From a checkpoint of a small transformer trained on Wikipedia: vocabulary 1024, no biases in attention or MLP.
Each number is 50 + 15 x the weight over its row's rms, rounded and kept within 0 to 99. Layers, rows and columns count from 0. The size before them is the row's rms in percent of the matrix's.

# layer 5 attention value, 128x128, rms 0.237, rows 52-63, columns 0-127
105:56 61 62 46 21 49 53 93 54 66 46 73 51 69 34 48 48 40 72 45 47 34 29 62 63 65 54 38 48 43 58 40 46 60 43 49 62 39 52 75 56 49 60 51 42 29 32 60 56 73 37 69 40 51 53 26 73 26 45 27 64 20 43 74 68 58 38 38 41 24 56 47 54 72 57 53 84 46 55 32 46 43 65 44 40 34 44 25 52 26 22 64 51 50 69 22 39 58 49 53 79 50 49 36 49 40 95 48 64 49 49 13 68 50 57 34 53 38 40 46 49 37 27 44 41 71 42 63
109:67 66 45 80 36 48 39 44 34 38 22 35 40 42 64 30 60 53 42 30 55 58 52 39 88 25 62 49 70 66 13 29 60 50 53 44 62 72 43 27 83 84 68 38 35 49 30 39 76 44 43 49 43 47 65 49 49 43 34 83 57 59 67 38 56 44 38 59 43 51 35 64 34 41 56 35 62 46 76 77 58 67 65 28 33 50 33 49 64 22 50 50 58 45 58 53 63 51 12 48 30 30 53 62 26 47 46 41 34 56 46 73 27 53 34 52 46 47 58 68 53 41 54 46 56 56 39 46
119:39 40 48 43 50 23 66 69 71 34 65 57 49 40 48 21 50 55 24 68 68 64 80 48 32 69 58 30 56 71 51 47 60 30 57 87 40 71 70 40 54 54 77 66 73 71 58 61 15 37 74 52 48 34 43 35 66 34 54 69 50 50 39 59 62 25 39 56 37 41 20 50 57 45 61 64 73 33 36 55 58 43 64 45 51 42 41 47 45 61 59 53 42 36 42 34 44 41 86 43 36 65 62 73 40 67 48 48 76 64 38 38 39 40 60 41 25 38 58 75 49 36 80 57 54 67 33 45
109:53 54 64 61 57 39 43 54 62 37 78 57 42 52 48 29 73 49 11 37 80 62 61 59 36 54 55 55 63 51 34 66 46 17 48 47 74 26 71 40 38 68 40 62 73 43 62 50 40 44 55 48 56 52 75 54 51 53 77 47 61 65 60 45 70 56 71 78 62 42 52 54 37 70 64 87 75 51 54 58 57 51 58 46 51 66 55 13 43 34 40 52 80 29 55 35 39 59 39 52 58 58 43 86 35 50 43 75 53 42 38 30 40 41 43 60 57 20 61 82 58 42 60 56 64 58 82 57
092:49 74 46 28 21 36 66 40 76 40 89 69 52 52 54 32 32 73 41 61 69 51 27 64 42 40 47 50 63 69 68 55 64 32 54 41 40 48 03 43 45 34 19 56 64 33 47 52 24 46 33 49 58 55 42 66 42 38 50 45 51 70 63 73 49 43 54 64 24 54 26 51 64 38 45 56 56 63 47 43 40 38 39 61 54 69 45 38 51 26 40 71 51 45 43 36 18 53 39 51 60 31 49 46 47 22 54 31 39 59 44 69 55 46 25 36 29 40 25 22 54 51 57 32 48 43 21 29
109:28 41 52 70 47 61 60 56 49 52 57 54 46 44 23 32 76 40 64 45 48 46 50 42 61 61 32 51 32 59 57 47 69 34 37 59 57 32 52 42 35 40 44 37 61 38 52 55 45 30 63 63 63 35 37 72 71 69 67 54 03 52 55 84 25 57 69 46 52 89 56 40 34 58 38 49 57 70 53 31 61 32 25 40 56 74 34 65 47 45 44 53 55 41 46 50 54 48 06 55 55 45 42 52 35 78 71 58 46 49 48 53 62 24 17 53 69 58 53 67 18 45 40 27 37 25 61 75
107:70 67 53 54 45 38 48 50 54 53 41 44 65 38 48 63 63 63 62 46 37 40 41 38 54 47 69 65 73 69 70 60 39 74 55 57 51 49 72 39 51 67 77 38 45 71 52 55 62 68 53 40 73 75 38 70 55 51 41 58 28 23 30 46 72 44 37 77 30 29 32 37 55 18 43 47 25 41 50 49 55 76 15 65 65 64 71 71 81 41 34 63 59 35 67 48 49 49 26 61 45 44 24 52 67 56 61 50 61 65 42 18 33 51 43 66 46 44 67 81 23 45 58 53 62 40 32 32
110:43 44 46 52 72 42 46 50 38 28 34 59 49 57 50 63 43 62 62 55 51 65 33 51 64 19 44 51 55 73 91 49 60 24 59 72 71 54 64 51 26 75 43 66 31 56 48 39 32 72 63 48 51 34 61 45 52 55 49 64 37 53 57 18 44 40 41 53 63 54 43 39 63 41 49 14 42 52 16 44 45 60 46 47 43 73 64 72 46 74 42 93 62 64 45 36 40 57 41 55 50 27 33 22 62 48 26 42 31 53 47 48 90 56 61 39 54 67 70 43 70 56 69 71 69 70 49 41
103:56 65 59 52 56 23 65 35 38 56 43 50 32 22 68 31 51 30 42 58 53 42 36 40 48 44 39 50 57 54 18 84 41 26 50 47 64 40 42 47 23 35 47 30 46 39 49 50 78 68 66 86 69 51 71 47 43 40 39 55 39 52 49 63 39 23 40 30 74 66 77 46 40 56 74 54 37 48 63 51 59 57 31 51 84 26 37 52 49 85 52 62 27 48 63 62 64 36 64 55 52 33 54 75 78 46 39 45 61 46 74 58 44 61 41 49 82 39 47 59 60 43 85 61 55 66 56 59
107:49 34 42 27 60 75 67 60 62 54 38 82 59 46 46 62 31 56 51 27 28 48 23 57 83 34 26 51 53 44 36 36 43 47 46 47 59 45 51 74 62 81 43 49 52 37 65 58 48 31 59 55 41 47 69 24 39 61 63 58 79 56 50 48 66 59 47 47 40 81 73 48 48 38 71 44 36 47 44 46 30 46 36 67 38 33 36 55 38 55 36 48 51 62 09 65 28 34 37 63 70 47 48 74 64 32 26 57 51 64 58 24 89 61 31 45 48 35 25 41 40 53 42 41 34 45 42 18
110:53 32 14 32 51 45 47 61 99 47 44 40 56 31 59 70 19 54 56 38 46 34 47 64 45 55 50 30 52 34 33 49 45 32 39 45 50 60 33 52 65 57 66 23 24 47 37 62 33 59 67 66 59 29 70 58 35 43 34 72 36 32 49 89 41 46 60 46 58 53 49 70 60 32 61 46 50 53 41 30 54 49 72 53 37 68 43 42 53 39 35 70 37 59 45 49 61 51 61 50 73 38 49 57 40 01 66 92 45 65 66 54 44 40 39 30 62 36 58 52 59 30 33 64 42 53 54 48
108:51 55 54 66 70 38 32 47 50 60 42 50 54 38 52 59 59 55 41 58 50 61 81 83 41 69 42 62 68 58 29 60 59 90 51 57 34 26 26 62 32 44 42 38 34 49 27 54 42 43 14 60 53 37 59 28 49 94 30 55 72 32 65 56 23 50 49 42 57 47 56 39 54 46 58 64 40 50 55 25 59 32 73 65 63 63 37 42 51 51 84 73 64 60 53 52 71 58 32 48 34 70 62 46 43 63 53 74 64 66 46 33 64 32 62 48 42 77 32 45 67 30 64 59 40 42 77 38
# layer 5 attention output (transposed), 128x128, rms 0.196, rows 52-63, columns 0-127
105:62 49 30 21 79 55 58 40 20 26 65 50 60 57 59 30 86 66 34 65 41 35 33 44 60 43 21 32 57 54 56 34 29 59 32 71 35 55 51 27 32 53 43 44 58 56 42 54 52 32 53 28 26 53 68 43 66 38 57 52 49 55 87 34 42 34 67 77 58 34 43 72 54 36 56 55 35 35 40 59 49 34 65 38 52 75 52 58 75 74 32 55 43 39 40 69 42 34 72 52 49 42 73 45 81 43 57 39 52 72 50 51 54 52 56 57 48 51 60 87 55 59 56 28 52 57 84 47
106:58 55 56 55 58 32 47 54 49 57 59 68 56 66 42 33 67 46 54 45 52 43 59 57 47 40 62 43 41 21 52 28 33 46 81 51 54 46 89 69 21 72 54 80 46 66 41 61 53 40 72 64 48 53 11 58 17 30 44 51 49 39 44 38 65 81 44 41 55 24 38 56 46 63 15 47 56 40 50 42 27 56 53 80 40 45 25 62 19 45 65 47 27 51 66 25 31 44 37 77 64 65 30 55 40 39 66 64 58 39 38 54 69 56 57 38 21 46 46 66 39 50 57 32 47 38 59 27
110:38 57 50 37 73 68 44 47 51 30 65 45 41 66 36 53 43 40 72 33 39 76 56 18 52 42 65 71 59 40 48 69 16 42 58 29 29 31 51 59 57 56 61 45 40 62 79 30 56 48 28 33 64 27 29 58 21 44 53 47 73 76 49 45 34 28 63 50 09 49 61 43 65 73 60 41 33 22 37 61 54 59 53 42 42 56 61 32 51 29 56 29 24 48 57 70 50 48 78 46 68 40 54 47 57 62 56 42 45 38 61 58 55 48 42 52 49 56 42 40 43 63 69 69 83 31 70 19
103:57 40 59 49 61 46 32 38 58 34 17 39 50 71 73 59 34 65 74 73 55 70 52 45 63 47 43 68 25 76 68 36 12 48 29 53 34 63 36 74 50 25 26 48 32 53 58 35 90 59 62 55 39 58 32 61 28 49 61 72 71 46 83 43 51 60 55 42 51 33 73 50 74 32 44 25 52 37 71 58 36 32 22 53 56 21 53 48 37 60 51 66 49 79 39 43 51 64 55 51 48 61 67 64 71 41 39 49 50 47 26 37 56 30 61 38 53 48 52 60 44 57 56 60 71 43 60 41
095:39 64 74 43 91 66 50 45 44 20 60 43 50 53 70 33 49 28 69 55 53 62 49 65 45 59 00 63 49 32 43 52 69 64 32 67 72 61 49 59 67 66 48 49 34 37 39 32 53 45 42 35 63 46 39 44 52 39 67 12 30 21 31 43 48 53 49 41 26 87 47 47 54 52 42 52 35 57 38 64 51 55 48 48 30 46 50 74 41 40 22 41 73 30 59 42 56 54 50 59 56 39 36 46 58 41 20 52 82 58 30 32 59 53 64 48 62 29 43 54 48 42 42 46 64 28 74 68
104:66 55 48 39 27 75 53 61 55 29 48 38 72 53 64 42 16 67 55 51 06 44 49 44 31 56 49 52 55 51 69 51 61 46 50 93 49 60 57 29 55 64 53 52 32 45 31 56 51 78 26 61 38 57 62 65 28 37 57 53 99 33 55 66 79 57 42 52 88 51 42 50 50 48 60 44 49 10 42 51 65 43 37 75 53 44 56 34 40 35 41 61 50 37 45 64 48 64 32 46 52 43 53 33 34 31 52 40 56 57 52 55 51 31 55 49 59 50 60 60 62 68 55 50 32 59 05 43
101:63 53 46 54 54 42 53 75 23 39 51 24 52 44 30 50 70 65 17 63 28 43 40 34 51 49 13 21 20 51 16 28 34 57 65 14 55 60 48 52 24 38 47 47 66 39 41 41 51 47 50 68 45 23 48 66 32 45 55 38 26 50 41 66 41 51 39 54 42 59 38 47 56 53 59 73 75 49 52 47 37 57 54 65 46 52 70 65 30 25 34 39 46 63 54 34 28 52 40 61 36 26 47 50 58 60 26 43 50 48 55 61 37 54 95 77 41 54 47 47 38 66 70 73 24 46 47 41
106:47 79 63 41 29 60 64 37 50 73 58 55 72 55 55 74 73 65 32 34 51 57 33 88 44 67 54 44 18 35 57 66 38 59 29 46 37 31 43 64 74 54 55 37 59 48 53 61 69 25 35 62 55 30 33 46 71 58 29 41 58 57 37 45 54 38 39 41 51 59 59 43 43 56 34 64 74 42 35 42 39 56 45 58 72 28 26 61 53 21 62 34 37 37 30 46 69 50 72 43 68 42 53 67 56 60 50 49 64 52 84 30 61 50 52 67 33 20 34 70 36 33 39 53 50 58 16 77
100:63 21 38 50 49 68 39 54 54 60 35 47 44 75 37 44 72 46 54 49 77 73 62 49 30 39 57 51 45 77 61 49 40 28 43 48 47 53 50 33 47 72 73 51 47 58 68 51 57 81 21 45 53 46 40 32 79 44 15 64 39 63 25 21 42 51 35 61 64 61 27 56 77 45 50 35 60 43 44 20 51 62 29 35 33 48 42 72 40 44 61 72 46 76 68 63 43 43 50 19 20 47 44 21 32 42 67 33 65 57 48 58 29 45 40 28 37 20 69 53 44 52 52 65 57 54 44 44
102:36 54 51 33 35 00 30 73 45 49 54 37 62 47 44 67 51 60 67 33 26 70 52 57 48 33 51 55 62 31 83 39 67 52 30 72 71 46 40 33 51 55 38 54 61 48 57 37 61 50 59 38 44 45 22 40 35 12 43 66 11 53 50 48 39 53 52 33 55 39 43 35 60 39 27 38 30 69 37 45 55 61 62 21 52 48 67 40 63 59 61 55 45 36 47 60 96 50 52 47 56 65 44 58 33 45 56 30 59 66 61 54 55 55 70 42 39 50 40 69 46 23 49 35 31 49 49 87
103:51 45 30 70 18 64 51 25 28 57 71 45 37 18 42 43 58 32 73 69 57 48 38 40 21 61 29 52 60 57 42 62 34 57 59 59 63 35 58 46 50 66 52 41 53 19 42 45 66 59 73 29 41 51 13 68 55 67 56 46 45 35 33 25 55 84 46 67 47 50 46 38 61 53 40 22 21 58 47 51 65 61 70 59 42 47 77 44 53 68 44 52 42 62 44 49 59 35 50 26 67 55 59 36 65 55 62 21 67 73 69 59 44 78 56 64 36 38 40 73 55 72 30 43 72 49 63 38
104:59 33 47 85 72 63 58 47 55 44 28 35 59 48 47 42 55 53 52 50 64 57 54 62 59 51 67 50 69 52 38 59 66 43 51 54 77 77 77 67 40 64 35 17 42 31 52 75 43 52 77 64 34 39 41 60 63 61 43 50 77 60 91 68 72 52 53 33 43 47 37 37 44 51 61 63 38 66 32 75 71 50 50 30 76 48 54 37 59 25 50 48 61 69 37 57 47 36 45 32 76 63 62 27 51 55 43 43 53 45 55 63 15 72 64 26 52 51 82 43 38 34 40 75 58 63 35 29
# layer 5 attention query, 128x128, rms 0.207, rows 64-79, columns 0-127
090:52 44 45 64 41 65 47 36 57 38 46 79 38 46 56 29 50 66 27 62 41 52 39 50 51 48 27 44 34 83 67 44 64 67 48 31 30 52 65 47 35 46 70 49 66 27 65 82 58 45 55 70 45 36 25 52 44 57 63 61 58 33 44 36 48 34 44 18 46 32 45 51 70 22 68 52 35 45 14 53 43 95 52 49 48 38 44 64 16 22 48 44 60 61 63 56 39 62 33 50 53 53 49 69 82 53 68 33 42 62 35 86 42 46 64 54 71 35 52 55 47 56 68 52 60 78 32 52
096:47 65 20 39 50 47 34 46 54 27 69 50 49 52 50 44 14 64 56 41 47 64 70 38 29 45 44 41 46 52 58 51 22 43 24 26 22 41 73 41 55 48 50 16 49 48 51 42 48 41 44 61 64 32 59 76 41 45 55 57 29 32 51 48 55 45 43 46 45 62 55 75 71 53 33 66 30 61 36 60 40 30 64 41 82 50 80 69 31 45 60 78 32 42 86 35 34 47 52 54 44 76 44 68 39 61 47 11 58 75 43 45 32 29 31 63 50 26 47 48 58 42 61 51 38 23 49 60
106:40 47 43 45 52 45 47 26 52 25 27 58 55 50 51 49 41 67 63 39 45 38 42 63 19 52 46 42 56 47 41 69 54 40 51 76 52 51 46 49 63 31 34 79 65 55 77 10 43 73 52 47 63 46 71 70 39 45 74 27 46 22 46 43 86 29 49 54 63 55 27 52 60 67 54 57 63 43 51 52 41 20 73 50 55 46 59 49 56 49 75 53 68 49 66 39 37 53 46 64 35 43 51 21 35 47 63 13 45 32 41 49 31 31 49 40 27 49 48 33 76 53 47 54 51 20 91 25
102:27 61 41 51 53 47 65 32 57 56 83 92 65 47 45 26 39 43 67 59 45 58 81 31 43 47 42 64 62 67 62 49 54 40 51 48 50 56 46 54 44 51 45 48 62 44 32 38 31 44 68 39 31 68 33 34 43 55 52 59 53 36 29 74 95 58 24 29 58 43 46 66 66 24 44 30 61 49 56 41 59 50 56 47 31 84 60 45 43 44 58 28 20 64 55 60 47 34 34 45 62 52 62 64 61 79 58 43 46 61 47 48 52 68 62 60 33 64 37 24 56 24 60 76 22 63 26 70
096:28 75 62 23 60 54 37 39 44 42 62 43 50 35 46 52 60 29 57 86 52 45 70 37 55 63 67 75 64 71 53 50 43 43 64 26 48 38 74 38 60 68 37 65 63 63 61 58 41 47 56 48 22 51 57 55 67 76 67 52 40 44 64 26 57 36 51 42 48 47 27 72 45 34 58 76 46 57 54 67 53 32 72 42 80 63 39 35 18 43 37 48 32 37 45 39 49 50 56 25 28 56 63 30 46 44 51 45 34 49 78 29 73 53 26 78 59 63 64 37 37 33 42 17 48 42 73 24
091:44 26 28 27 61 59 64 64 57 67 33 57 68 64 64 28 61 41 40 60 38 65 65 46 24 49 43 42 77 61 26 44 64 77 60 41 35 42 52 34 57 29 36 31 45 40 50 41 49 57 32 30 37 65 47 64 25 53 44 49 47 62 63 65 49 44 27 34 67 76 37 53 33 47 35 17 65 35 43 42 25 71 47 42 26 47 70 67 58 58 13 48 38 55 44 22 56 64 42 41 70 62 44 66 24 77 56 39 60 37 46 49 42 52 53 32 52 36 46 54 49 53 30 52 12 84 50 62
101:56 36 69 21 59 55 40 09 44 33 42 62 55 26 55 44 42 66 69 50 27 73 40 46 44 57 42 59 39 67 27 45 61 72 47 45 34 75 66 74 50 56 37 43 34 39 68 32 54 22 78 35 41 64 53 58 47 54 64 50 41 74 46 92 42 46 38 62 57 24 44 58 38 50 33 36 65 40 69 46 47 81 48 70 63 41 49 33 71 44 55 47 25 61 77 48 53 31 81 75 58 31 43 31 42 51 70 61 64 71 51 34 37 49 45 46 77 57 49 46 44 69 48 34 46 30 57 42
092:33 68 64 53 41 44 64 28 20 57 48 45 51 64 50 37 57 44 60 39 59 34 73 44 51 81 64 56 51 43 37 55 48 39 20 30 35 49 37 37 66 68 53 58 29 69 92 72 69 53 63 43 49 58 42 74 24 22 56 54 31 64 84 49 49 52 41 74 42 74 31 75 37 70 32 43 19 44 31 31 64 33 49 45 45 37 56 33 36 56 36 58 62 62 46 65 47 59 46 77 62 27 46 64 37 30 53 64 39 60 21 57 39 54 36 54 44 44 55 57 53 41 60 30 27 29 61 39
100:83 49 34 40 65 48 59 56 55 71 47 57 70 41 57 59 39 52 60 17 53 55 36 45 44 32 28 29 40 42 45 69 63 32 51 49 73 49 35 54 47 72 29 44 42 65 38 43 65 72 44 48 77 63 43 49 47 35 54 38 69 76 44 34 56 78 74 61 06 38 30 42 54 49 26 55 28 62 66 35 55 43 32 69 54 79 45 36 56 48 75 33 39 44 27 37 45 60 39 50 79 16 51 27 49 58 81 52 40 47 68 46 35 45 40 48 72 41 39 44 61 44 75 54 42 76 55 56
095:53 35 42 30 55 56 80 40 44 66 23 32 33 70 52 45 48 74 43 51 43 52 42 34 07 72 36 57 47 46 60 33 57 29 55 43 47 48 42 54 79 47 27 20 61 40 67 74 47 71 43 70 59 54 43 68 66 42 42 53 64 68 58 38 53 61 63 28 23 61 67 54 35 32 64 43 38 48 73 41 32 62 58 45 26 59 33 55 54 52 62 44 71 53 26 59 55 68 60 27 65 52 37 67 58 63 55 30 46 87 43 74 55 39 67 73 25 42 63 56 28 43 50 64 82 52 31 46
102:33 52 56 52 67 65 31 67 15 67 68 70 57 36 41 52 74 34 47 55 74 48 66 67 78 50 51 54 81 59 36 66 60 61 74 55 42 66 33 37 37 52 78 61 23 65 59 44 29 70 45 32 67 75 58 36 48 76 70 66 42 71 51 68 79 53 70 24 49 72 45 44 25 71 50 41 70 65 54 30 44 44 53 41 49 34 55 53 58 41 34 59 24 44 67 66 41 51 72 19 32 54 49 22 43 64 38 53 63 48 58 56 51 56 50 37 41 57 46 72 28 54 46 46 64 69 47 43
095:19 63 64 36 53 33 44 48 22 46 65 49 62 28 34 42 23 48 89 65 46 54 40 55 52 41 43 52 55 53 55 46 47 40 44 46 56 87 33 32 64 56 27 53 49 68 52 44 66 77 65 48 34 46 23 40 50 56 44 29 55 52 45 28 50 51 85 45 78 53 60 37 46 24 50 32 46 67 46 62 63 35 35 63 24 70 37 48 59 32 75 65 43 48 29 56 55 41 25 28 55 35 53 48 44 53 09 54 81 68 69 43 66 56 43 42 66 48 32 54 38 31 46 51 74 24 42 44
089:34 47 50 56 35 40 65 36 80 63 35 49 29 63 54 68 44 29 41 60 61 47 52 75 38 49 68 32 65 60 00 34 65 67 57 43 40 31 55 57 71 39 57 71 65 60 66 46 46 46 40 46 68 57 62 74 47 43 36 20 49 48 68 52 80 45 41 29 55 15 66 68 40 34 40 63 69 43 43 35 50 50 87 42 84 56 76 70 52 71 63 48 54 28 61 59 61 56 60 78 30 49 48 48 38 38 48 40 49 51 30 47 59 60 55 45 36 52 45 69 47 39 77 53 59 27 43 59
102:49 41 49 47 64 38 38 46 74 71 45 57 43 35 79 29 55 61 50 43 62 38 36 54 47 89 33 43 51 32 21 57 70 50 53 37 62 72 38 52 46 31 44 31 68 46 42 65 67 31 38 30 45 47 63 75 59 72 41 66 58 32 29 26 49 63 67 64 53 59 49 36 37 41 52 15 52 23 51 65 50 33 32 32 58 39 58 56 57 72 59 35 49 72 60 70 63 66 73 28 70 54 56 53 69 72 35 47 48 43 70 63 31 49 70 76 25 48 37 70 41 40 24 41 26 68 35 48
098:51 47 10 47 89 58 67 46 61 31 24 45 61 24 38 35 15 52 41 51 39 49 54 71 70 62 48 55 44 61 38 36 54 41 49 46 43 77 40 52 63 34 55 30 24 41 49 16 42 56 54 50 40 46 59 53 39 63 35 58 68 41 65 63 65 16 48 73 44 62 76 58 49 61 42 21 58 28 53 59 35 40 48 62 40 51 57 48 29 37 48 31 62 37 23 24 43 39 47 42 72 57 40 56 58 52 57 50 67 34 60 62 40 32 80 35 47 25 58 58 40 62 53 24 36 61 48 13
087:67 59 61 38 33 53 26 65 88 44 49 44 49 48 50 72 44 57 55 65 29 41 59 63 45 25 40 47 48 24 50 12 32 49 80 45 33 38 30 65 57 26 75 44 27 56 75 30 46 53 41 68 42 54 46 54 44 45 58 82 42 53 50 19 65 39 25 42 59 40 51 61 45 38 43 43 66 35 29 40 38 42 70 55 76 46 72 54 49 39 68 34 39 43 49 45 52 70 40 75 48 40 49 64 72 63 68 29 42 46 59 84 53 28 73 23 49 37 48 52 48 72 62 58 40 42 53 77
# layer 5 attention key, 128x128, rms 0.2, rows 64-78, columns 0-127
095:54 52 24 51 41 40 60 35 48 60 67 65 62 33 44 53 56 49 61 67 48 86 50 65 48 01 52 58 73 65 52 62 44 44 55 55 50 44 74 92 59 69 46 57 39 57 39 21 37 28 41 40 40 32 65 25 21 49 42 42 50 60 60 68 73 53 24 67 50 38 38 41 41 67 58 14 66 51 65 56 76 32 35 45 46 44 43 36 46 66 47 37 54 54 63 37 48 51 50 69 47 31 47 33 18 55 22 63 55 57 23 33 54 59 34 44 49 68 74 42 45 62 33 24 53 62 52 43
093:55 50 19 54 27 29 51 44 56 74 47 29 65 63 46 75 54 58 40 38 31 55 55 78 51 12 38 51 68 40 37 63 65 41 45 64 30 58 59 40 27 59 43 53 53 25 70 20 47 50 48 48 51 34 46 51 35 83 42 51 57 38 37 69 25 65 65 68 31 43 54 39 65 41 39 60 39 41 61 58 63 58 69 58 65 44 38 54 34 57 79 36 35 62 39 36 66 47 63 48 94 29 77 33 69 71 68 66 35 39 39 37 72 46 63 47 76 55 64 22 45 41 66 63 40 56 49 47
104:46 57 69 58 36 72 14 46 59 50 22 48 32 54 55 40 39 48 33 56 60 42 38 60 56 35 60 30 58 42 35 20 38 53 52 37 38 50 49 39 58 45 27 47 73 33 59 63 39 64 52 46 54 28 56 36 54 51 22 59 40 54 32 37 67 43 75 50 30 43 42 39 33 31 47 78 58 55 59 41 62 41 46 32 99 59 45 56 38 66 49 25 29 39 33 53 52 48 39 56 64 87 65 61 63 59 61 03 36 15 44 49 45 26 64 30 45 46 51 43 54 54 69 67 38 41 37 30
102:47 38 33 54 52 50 44 68 42 44 72 60 58 59 52 51 40 65 59 40 50 78 57 71 54 33 73 68 79 61 31 60 39 40 50 47 42 48 65 54 35 36 51 45 40 69 36 52 69 26 37 60 25 57 82 71 27 35 39 52 60 50 61 25 65 75 34 35 58 33 33 59 72 64 52 60 36 59 55 37 53 69 30 60 56 67 44 61 55 90 57 90 51 48 50 32 64 50 28 60 44 25 65 51 63 55 77 25 32 55 58 60 39 44 34 69 34 59 76 50 43 15 58 38 58 64 39 76
105:81 84 29 69 00 18 54 74 58 65 43 39 36 71 36 69 78 83 43 55 41 51 70 30 47 65 65 46 42 32 35 53 48 41 32 65 49 51 61 51 50 45 23 52 51 53 66 50 67 62 39 28 49 64 48 27 30 38 30 19 57 50 71 38 24 46 45 43 48 46 37 77 52 54 71 55 48 52 56 59 35 37 53 60 72 67 48 74 53 52 64 55 77 33 28 61 55 71 44 34 42 57 43 70 53 59 56 49 38 54 54 71 52 51 45 61 35 58 57 34 26 54 53 51 60 44 60 64
089:58 43 34 73 77 50 41 36 50 57 64 35 45 84 47 35 32 43 37 37 50 76 80 59 56 54 20 72 46 55 29 60 32 49 45 41 74 45 56 29 50 54 56 34 68 58 17 61 38 42 49 71 46 56 17 65 69 38 49 68 38 66 44 39 43 46 45 46 43 63 24 67 65 46 34 59 50 56 32 52 47 62 32 45 31 64 47 24 32 60 42 41 43 76 45 22 43 32 26 69 45 41 62 49 55 51 60 29 71 53 39 29 58 53 27 56 67 58 39 79 24 51 74 43 55 66 24 68
092:38 53 43 48 33 62 39 67 68 67 57 46 36 53 74 71 34 75 42 54 56 61 42 45 55 64 34 65 72 35 42 73 67 33 52 39 58 47 70 64 67 77 57 44 50 53 51 58 60 57 57 70 72 29 66 49 40 38 77 34 75 59 35 46 43 55 38 46 43 66 49 73 46 75 79 53 63 58 41 47 56 69 53 58 50 39 56 72 33 58 44 26 65 37 96 56 49 69 57 73 60 76 34 29 62 59 90 44 27 32 28 51 62 51 27 53 31 56 44 72 68 54 60 53 22 44 64 36
095:81 47 68 38 44 43 65 61 61 51 25 32 58 50 51 73 55 28 19 53 61 55 75 73 47 62 41 25 41 46 40 30 79 37 50 40 44 51 66 58 32 62 35 50 45 34 56 31 45 59 50 44 62 50 49 72 50 68 20 36 45 56 65 60 62 54 62 56 50 40 60 78 65 43 31 75 56 45 47 83 17 62 09 50 36 43 48 43 63 42 56 67 56 40 35 20 60 74 82 36 50 61 40 41 55 54 52 67 59 15 53 47 65 49 66 66 58 39 44 69 55 67 63 49 57 70 68 70
094:72 23 76 48 62 33 61 58 21 40 51 36 70 42 40 39 26 47 59 44 70 49 20 78 66 49 71 34 57 39 64 47 85 45 22 50 62 63 36 48 66 50 56 55 43 56 41 45 53 57 77 48 49 67 51 56 55 32 62 61 70 41 52 36 67 34 50 86 35 42 78 33 53 53 42 34 78 58 57 36 31 64 67 51 53 59 51 40 73 47 30 43 36 46 42 56 54 44 60 59 60 50 52 52 72 72 64 61 29 86 31 64 59 43 50 54 47 48 16 49 44 97 39 52 43 43 45 55
096:71 35 52 46 44 61 62 52 46 79 37 35 55 28 45 37 59 51 62 39 50 40 62 48 47 43 41 59 53 42 33 68 47 33 24 42 54 51 57 30 53 70 74 72 29 60 38 30 77 56 44 56 53 25 41 52 62 62 56 43 82 64 38 44 50 29 45 51 40 24 65 43 25 33 23 41 30 78 38 70 33 16 37 43 41 51 48 41 56 35 48 55 39 60 34 65 65 51 14 54 62 43 43 51 64 80 31 68 58 51 59 20 48 47 31 17 38 35 55 20 23 58 57 58 54 80 45 54
101:36 53 50 65 51 65 57 61 92 76 79 62 42 58 30 48 46 70 50 53 46 41 52 46 20 69 79 51 47 70 42 49 13 49 13 41 82 42 43 61 53 29 52 35 31 50 51 64 40 60 50 50 43 43 50 84 77 40 29 47 25 51 62 27 32 37 62 41 44 44 53 68 65 59 60 44 32 44 42 55 65 54 34 50 25 62 30 56 48 51 16 50 70 33 24 43 56 62 42 65 52 08 59 48 53 24 56 34 65 40 73 46 43 48 51 61 64 36 51 42 51 44 39 58 45 48 54 42
095:28 52 35 66 62 50 43 78 65 52 52 53 61 39 74 65 18 51 67 64 68 07 61 59 54 59 48 40 51 41 51 52 72 41 44 14 56 62 46 55 72 62 36 60 21 40 70 57 49 77 47 65 57 66 48 80 52 35 54 68 72 33 45 11 57 86 49 71 55 81 37 56 54 59 54 56 37 60 33 56 39 21 56 24 41 29 48 59 55 63 38 64 71 37 29 56 46 49 59 42 58 61 72 64 34 62 45 59 52 50 71 57 43 57 73 44 53 51 45 31 49 32 55 45 70 56 69 59
092:60 68 66 48 49 32 54 32 54 38 46 56 46 61 67 29 61 51 39 57 41 64 52 50 20 80 26 43 60 33 72 56 45 52 61 49 40 51 70 68 52 47 47 54 46 72 33 32 70 51 53 56 36 46 47 51 46 36 52 48 57 36 62 56 48 45 62 87 56 24 36 85 50 12 59 65 57 65 78 57 63 58 20 48 54 69 28 22 40 25 47 52 55 57 39 70 42 09 38 66 60 54 59 54 84 70 51 17 47 42 58 59 55 45 31 48 54 48 72 42 51 27 74 69 60 49 38 33
113:43 58 45 45 77 62 18 46 38 50 52 62 64 68 54 49 46 41 85 35 45 86 67 42 30 75 63 66 70 70 27 66 37 57 37 55 57 63 44 32 49 58 59 51 45 44 57 76 51 65 48 49 52 62 57 59 58 48 73 19 53 42 55 52 65 59 58 44 27 49 60 76 36 46 12 36 55 58 56 41 24 47 64 50 29 70 68 33 64 55 34 69 39 48 39 68 44 35 35 54 46 76 73 41 49 42 57 41 55 58 36 28 56 54 78 68 47 62 64 66 32 14 66 54 66 53 12 45
100:45 50 42 55 64 63 39 43 66 54 75 49 35 20 89 46 29 67 52 63 48 65 46 69 53 55 37 70 63 63 49 62 69 41 47 49 58 36 46 36 28 51 38 39 68 35 62 75 37 53 52 42 50 42 68 65 58 42 41 75 42 38 62 59 42 17 59 60 49 41 54 71 27 48 35 45 65 35 30 45 44 43 75 50 81 26 70 48 61 49 46 52 25 81 47 34 37 30 07 52 38 44 80 23 39 40 26 35 77 39 59 43 71 50 39 62 48 67 40 64 33 58 46 53 62 27 43 51